From a checkpoint of a small transformer trained on Wikipedia: some layers without attention.
Each number is 128 + 32 x the weight over its row's rms, rounded and kept within 0 to 255. Layers, rows and columns count from 0. Numbers have three digits each. The size before them is the row's rms in percent of the matrix's.

# layer 4 MLP gate, 832x256, rms 0.329, rows 406-597, columns 160-191
099:127084154066107161173136119134145112087168126126077142113152170113202151158119095171206172155176
103:156098158247147129094171113148134196120147137087133138074144180147088147131110172121178154145140
098:108136115130082136174144109086166143140104073133150152111173158140148143160116122157088148105139
097:123089135178152073149147170138104133105144108145146130050148126125139097112113127113126104059121
100:101097102122119201129152066090171133123116140115130099166103141129178092082126126115077201098130
096:081198139097093127076205133131203120165157101116126150075148155147028098181111193101159163152147
095:162130149146145148172097124139130079121196085129123114137123139128106117115141055173105122099127
103:137173101102128094110123078158129104133123174107090146143184084153162159176234166151115168142169
101:113083119104149176139071120121073098153122128174151096166087147143169154146148108142107122112120
092:093169100100102118103154079127122129102132134136070178150070177114140242131126071089170107140102
101:128181064087177060119138078071124101113108131087075128094149157112094117151177121120166172132161
098:145126150150150152108130141140110187133166120137144129116184140139118174140104153132094106111076
100:095083059142099099130166134143093144221103143097199102134103116129123099109197081083105115144118
100:154109142143157155098081137102136170137193155095106093143136123116109135209127068153120087123137
101:164089190068125165082109153102196153147130089114130166127166159177097119141153130084109083089080
101:075162144169091120115145144149164091119060153103124119167103113171113089139093137075108127086148
099:135134128157101139123157075083122197113131107144116139071139093087078108098123181158118151153144
097:083109146130156180159109114094140069124147128143070146101178141153141058109127157117119095152095
102:117057157158184081106091101122120163111157108056105133165132124154099131064142146142142114105122
097:125108144165188196122089115087146148190033114086171142189130171161138151084099111146110098091162
101:112127141144144121127116109140131114176136209123121113162123095123146190107117106180125085174119
097:121082139077144067131158155116147134229140073066074174143182147118121104116105107167150124124128
101:146077204131110131131155120075138149048156076111072162114143154099149101155098130088112130157161
092:116107115137212086100132099112111123124171084104045139102160105073092101112110107205111134182135
097:113114133148119170097127038101144106087122135145068094125106114141092170143140127129191106037162
098:151123064139107108165096181125096149160148121140123102160150145125082107117125120085100091139068
094:122139080124108180139115133113143140130063120087077132160116107084192178093114142105112146155129
102:104144148164087101029139126184165129141147164088067065122093131109117131107120061131128183095179
099:143160074105146047113150142101167156153117103136102094147161098185104130172078159072109097124130
100:082174122126110119137119102146128188128106084120122152178134118155161130092167154118131156146097
099:144125089109161145124157091168140199166095146122144170214184093105178102144136173098136128175113
102:081127146105140129128071130159193111135067139080115143071123155122107147203144089100197054130162
097:125103125127134117128132145097099125144043124095174125155125169159180187123109077116150091146117
099:081158080136157123091131139149088172132091175141131205097141078134148135094148178078107154159074
098:086163116074137087131158108080149103129162157114102156165109105106156086122130136058098093117146
103:173142118152080057127082139188100074174108089092110100150105087140098130167162072161126135142152
094:099203136124107160136129131148150135122085159147129134199133139100102102137112114154158170141155
099:113132091161138180133110125166114131092085109115117154129099154106156153157136109090174096093133
100:142092128109149135136118133112176136145155155158123113117110103143123117178046120115120131057137
103:100110111132139152151088173097124152110135116138162145115200139133110059134065134068155192140107
101:167152084130174118123134162183088148164112113100156127102140112135078134060216129080132125145113
086:103155104077060117112145107112077140150086144103157159178101206175138227117165116108165106162150
100:154138140075119150110145150065129129130075120087059201102143120145120106135150134094108152124112
099:192085111130150122091159101121150153127142074085109121114138145152153194135109114187156138116181
097:106121156167146126142091194151133160068095119127127149187165110062180144157098176101143157104105
101:063125169169123160094140083113119159104142183153153103107120099147133160154148088128116121145117
097:118085117144067103139137068124133098145183068121161154174153129138176103106149124152134097138136
108:168164126116064139124129096137111153093104099128185148155174059075148102152159095125124152125113
100:115143148152145162151129152069076107092169128120106143133136145089131158134150109103122078164142
095:146112124139201141159132135141145129181115171141181121135117131110074127085106154160060124171130
101:099104115049183109121169123154140163139049125157060066162147125143151076136167117134084120129113
099:156128133123092142161160142124109139184092150068136120170171103094156121136138166113165124157136
104:161190131135111154080075158111118156159144113128085144122099127144132181131136095151151170081077
099:092121138041116140081125125134153129153163136104121148126139125107113109147156117147177099190103
099:166137160137097150148145097091087139183096042108155109143174153121111167138113148186110148119110
102:094144156100089126077109181068143123125083097131118139122226147185124128124107087118112149117102
102:140049152120107127112141150156148109067098158127144125073153165163130128107114061142132182091113
104:114176128139051108144132081124121150168134094154136133169066146103162077101139157179150130126151
102:118154103110090081176123077103127084128125113145149147131092162122083180127122050132148158099152
104:081140104075104125126125081142054137083143191151103157108149114088167119054119147118111104169090
094:073116094201140085144131124093152145155174140230175108109157102195216090116124114143113141083187
099:099078110110122103105149084143052103157112105209160151115130143163139182148169149142155138115105
093:113139126154162116103215124148160128156076143149098165156172118168112154092106234077119126147103
099:103106179137163109066171088152098123119101087165111102078103143135127183154098076118149079167110
095:129135080148166116148109066158083144147113134179131096197133164119165113125137149114131135148132
094:185155129073134078118100146062159161172168122108101120114159150115113118112092167126035105099139
095:109122184106084104090078166086123117240137099130160155153163105167098119091143072124168126134098
099:123141139052135084090113169123075102122101117144132116115138152110125076176146113154135097095152
097:059095120113141125219112117120157126131045168130069140120127130150157116074108212193138128129067
096:096150065124151094180136159114099149073158136138096099085143121103104119082202142132205133157129
100:110134205133183138125192149135129162074113104160083083122117108063144164139098192091119165074117
092:137153140174132165171213122106161088141116155127155125054117140130074088055153139181135190164119
100:095106144158141135127131221148081100066156127168082151124135116107171108162119146205119186120117
094:123152099111149162083171071115119098160107155126159113200121169169120091132064164084126081133182
106:096063150105141113137100181163115113137151069152159182103152075136115113094117109136058105140193
106:092118116081152087057116137108144098170164093140093125097067189142085103114108128092105135102142
096:133140095095105144151162126133096064145089145175062129117161101151162113087085061126124118161041
099:147153160178078107136151110117103150157160114134199177068175125072148138165141104099141161222164
099:078137172108168129164088096105115133141112117166123147126021144155080135163099091120119155138104
104:126134161159147079148082130165135104127152109133086112079115117170116115083174184102115168127112
099:143171106153110121113129157086146134149110112158148141154133117165132146041209155070103166143137
100:083122153168145105127204104129121125075153137128168143076107132123123121144181099173158116148135
106:109136125144112179167101176082084115103132171114069157097196189188129145106114086151093141149132
093:154153128087115131143106096122106082188106097138101205131158140140175106108165092157167140179168
101:122076113102146098169140104150119100098118131146107126107120147105141173091128104107160088133170
104:111128112139161090101117079133136103130135127154130154097111156132129137177131107057128118179151
100:133129140114138219088129154114186160127082164114111108137107112170114149123116137108120110155132
099:164120118202133161098092112125165139065096180099114166125163109160175163103094123144100097144124
102:122078097118154121032100121171153155162137165163125134168064098189096177158123094106051189095123
099:159163097179123069138130139177133104145150120038086095149156169074111132164119171129142153102103
098:116129181097095128155194115163120089107142110104137183137116095168052084140173120109128111150135
095:142114139122107159097153051145165077117059128099127079119114131156102158129102152137188163119207
101:154158151109206097104142081134162132139085137121101183151120138133169127121107123186125128125181
094:108124168078089142072189127148114139152120155172124109089137153146110120137135132128154135109131
099:076183159185127107119100160130171069111114060113146132166146110152072094183148105088112145123189
101:093084157131148188094130134138131177117089106181079145108095170130157147132127126153126080147116
100:135213096125142159102099087115165159087114095117119087095197041090138140074086152126129122167129
097:092166060122172160101151071129129098089079158128125172187089177142154190145172145102153097117118
097:117125187129146060122186124107114116086105098122138088139191131113081165101151134131079179098154
102:133111107182134166130149158147150128163153123165115174167149188122124142151158111129175189122117
100:100186137148137165128157047156139112153037131109135163161181129162130089162142116118152120149157
102:154095201052089149141135161108117122113077097117099150044129189153145109093158143133124135128163
098:098137243130124088158067139047111149090079143168088152145055102169160086104140099175144055140120
102:052181153125110089153077155090103092097157095076120156143103135132158146078157111097122176114173
100:135116156159148121134105087070157119114073142118141162138161160133156158128118087134103154094143
096:212099073172109152132123148130110066131115146132158150123111094143171140141117172158145121141139
103:093131128159117048103104100182082106116151132154064147111155161122053102086120103132124117140175
099:131120159139124181128132115106105082104123095129165108131100095120029142168168154137061136111108
102:131129118079128125117094170156113130096137058115056166120110167153130118109158159105149072118162
098:114145127144081092157140177107140135151145112138118123138114074167134199122155110135117106119176
096:113112152161099195107067143158146092172142142110110173138134117106118148120118088157138067135094
097:101156142155118115109170090098135173181131117159176129125099159160160133127187199108183144142091
101:092096099182099170138127120127147106173153119115147142139162151111140104139102064154116121105106
101:100129165132121139164130103065156142122103120140163161124123149180156080150161160112142085088119
101:132163070155135176136096090202144147139157131111095093170059151127160153123138064136126160149086
105:177175111097203188116113127118135075137083128126129107119134135133060107130096150134085144153149
097:100190068140136093081118104112110119119061155136106085161148102090100130167089171114125131166136
101:136076138188186115124132164111126175141055139165119124162060121114102080078077089152123122156136
103:095170132144150185142123148133137107107128205134125178200125099123137129148147083149102180112146
097:112130065128096116105113096135117092173110106155120172168065140202131174135111104123121135134151
101:104165124160191093160124087097165180104188127101072136141073111126043173158139123098147071185154
100:076119154079185144123075106101138096134115074110142177114144131190166149140137158094100164159088
100:109163143144131103178119145121144143067128091184104111160143112157136167134167147178108136193228
106:107154064117172117066091166163101153141127148163128069201170106131147107122090112137111143114165
105:158163065135104124142083149165124071119116160174110155130130096167128148125090122081120120163138
103:150132120138154130104116114084114129138105102154093109152092111137117154136109130117118103175134
095:070178114201169103168098090088092092102147166150111099121135054137144158139157134093121084167153
101:045158124136172151106152155158119115154090051108122144120050148084119106120109124065194138128063
100:129119169108075171119130086067158100133160086148140180148123112091160095130123127149190180104147
100:098125149091161169136117166110197117137122112059128090155172173095113129144118125122063165082140
100:137135186118100162139117132127108143120111091112122131153107048101053163135160103115117180132146
098:057098131192118134123139145151093116166113148116138159064072130137105126072154183119134162148135
104:145097117071164115182132151112202130099133147174146112072195105125169110086118126124114128114139
092:098087132129108106110162122109079080135127135101176148108162090093095067093119141091108182115128
105:179120094096138086148127127149132193160139115055139112082104097176150191129163128145102131101148
091:101154147081129110196134151130161084109077113128198162144202193119150137066212108131135096080170
107:152160139183097119092097112116095091163202117138127122111194128066121123078162104096155099196143
103:155106172182127117185116167157162166107140116133086063220119144139133113153108029137130118140146
100:167095099099120132099131167173144128127063139084112134089140139142181115064118153128151096100176
098:118140135129157081091103117148102162126110092114176126084143157101122138125177132147035099139117
101:100129177110123108089110110061090123161119136167139232095152134099130166082177141074168139120031
094:098164163128082164138162125118137069122143172107090141123107121152151122129136117108140103180104
097:113076137099145091134156083119121122152135078147089128125122137150130158136185149127174128140129
103:138108147099095108172136125137157142108150091170090103071105151166157082122139150141096099084108
101:146162140085172111130141118121170171142097115148114135133146109206113103145111168119062140154184
099:076185094146197142162159095168132082060128146105159212118158183144151170120129139044133152091141
095:134105130140181135159112089132135162142209151140050142136163107109152168119122148142107151164095
097:165147120169122158108096117171095094168070106246173144120148117153158116182113148174110103133062
100:137154165160099187129082109181161125134125121135105142060137070165107088134146137140119130074085
096:118095146111199138129105173103153127054165115170103190146110117116119153100120112135153121126098
101:109139134157145138152135148181110178132171089149126143122132178114123089108145097106141135188161
099:094142112148133098146129132149119167184170172177105141194100140106085149108125143134119152110031
105:115094194116183162080189143094167034093081143115145162120159168125093107071108124111142202153176
105:093123099096170084105162133087142131151169121130108155145136177111129125159125108119119111160154
099:108109107186153105114099132154155175166136145134086089162121060123091143117112166127087132140085
100:143154124132118154137125172118125128133148155140070096154106129074171151147141085167116167078119
096:122122117151143068159151106106126165126114090173108074189155165182053108149151154144123123095123
101:100153179083062140128109116155116124120143151097098116118146113089127176160126125075139116111106
119:150134137129178028129098121144099113085052140135153154121165108160106140142089115163128121129132
097:123083175125091118140113102064131150137068097186093185120164042117117133196115147140157137126185
102:134145114090134118208136116208108167133131111109109153092125085110158079135130126193103110123179
098:133146104135115125136154087121111193105148151157067169105130134049139156091155122108136087132104
100:155118136136144085124138129107171111135150150095151129159114060125107119166121126129079080090137
102:141116183096173076117103109162170124138116109036113149110148167110100158134173096151119188076081
095:153203168153118056134102079189126182151117161116173103096170129122106124099104163181171160150138
100:115193100148049118176136186166222153142019139124188081211134081126077194105134135149141073167121
093:125104064142159123114135119156148103178151141166083134099121125094109112152155138049118103141124
101:107172142103129164144110067104084156098089129122099122128091164167183129135135075080131126114114
093:092176116164107158181101162196083101066176091102130112127135205126072166133096091140110107134111
103:105079086108180071124125169136130112127075071107105161122141093113127175138098126120143127123148
103:142213168161144094125078136127110157116168159122084143147149187127107132158141127148145208119151
097:109097142108121070055135117144160091109088127139116100078132104129117076068068151114137096155154
099:128133087073153113134161065155076119188080142079147116155155116127127072159184065123148208135106
098:071096176117079074082095116080107162216184177100182150111144176083153074122124107151112108136223
101:160147141090108192100128105163126149125141082158094126153110167166116118061098136138118144200090
100:134058188099173160135099139119143063133080127113124137139142091167163120127108092104118123148116
096:171113102096146102102185154072077158142157167162075104127099146114178164163154110216110125118183
098:172109085078126080125152134114106235198104102149136112118138135154084112114125161147141099090096
105:088071145130180087126150092165142185127139131107080174159065098064132125126164210105133152151137
101:156147138087154088083109130126147138131143150132101102124091081085140148121195182193146173189126
098:114123103152182167138179185095138152162117148113138030104059137183137125147086080123089174141143
103:126147137126112099165054175110089149131115117070110060127186159114120129070076118091160124142210
109:145131050132121104102116081145133187108153109110106122084149136141167161170098129179127140082137
108:086122171210161105108103137170144136075121146201147094026140112118070164067206106116109138190162
097:068204118076093129083128090145132052124092074115087107161140184130072082130111120132155189124125
099:096124215109152078112118140130117122085139140108143165040203131131117178135169121110207148116153
105:129117139170138103139104076156143121132135124178143176173127170162130106109130119129126128117147
106:131138147089131128200179151075116040143102125092149109093082150141108165177139067130120103140114
099:129094177155097150165144093103063190110166187154097142137110135172126161095070103154175122160141
096:179142170170124136092141150154120145114157155087126158124128162089189190111169201100142152160116
097:132107111169114059147174157180153146145110086081161123115183099184161163148147137142159114161084
100:170145113151145139153115077122158159175104179112180167172122191122107147107115100172117169180103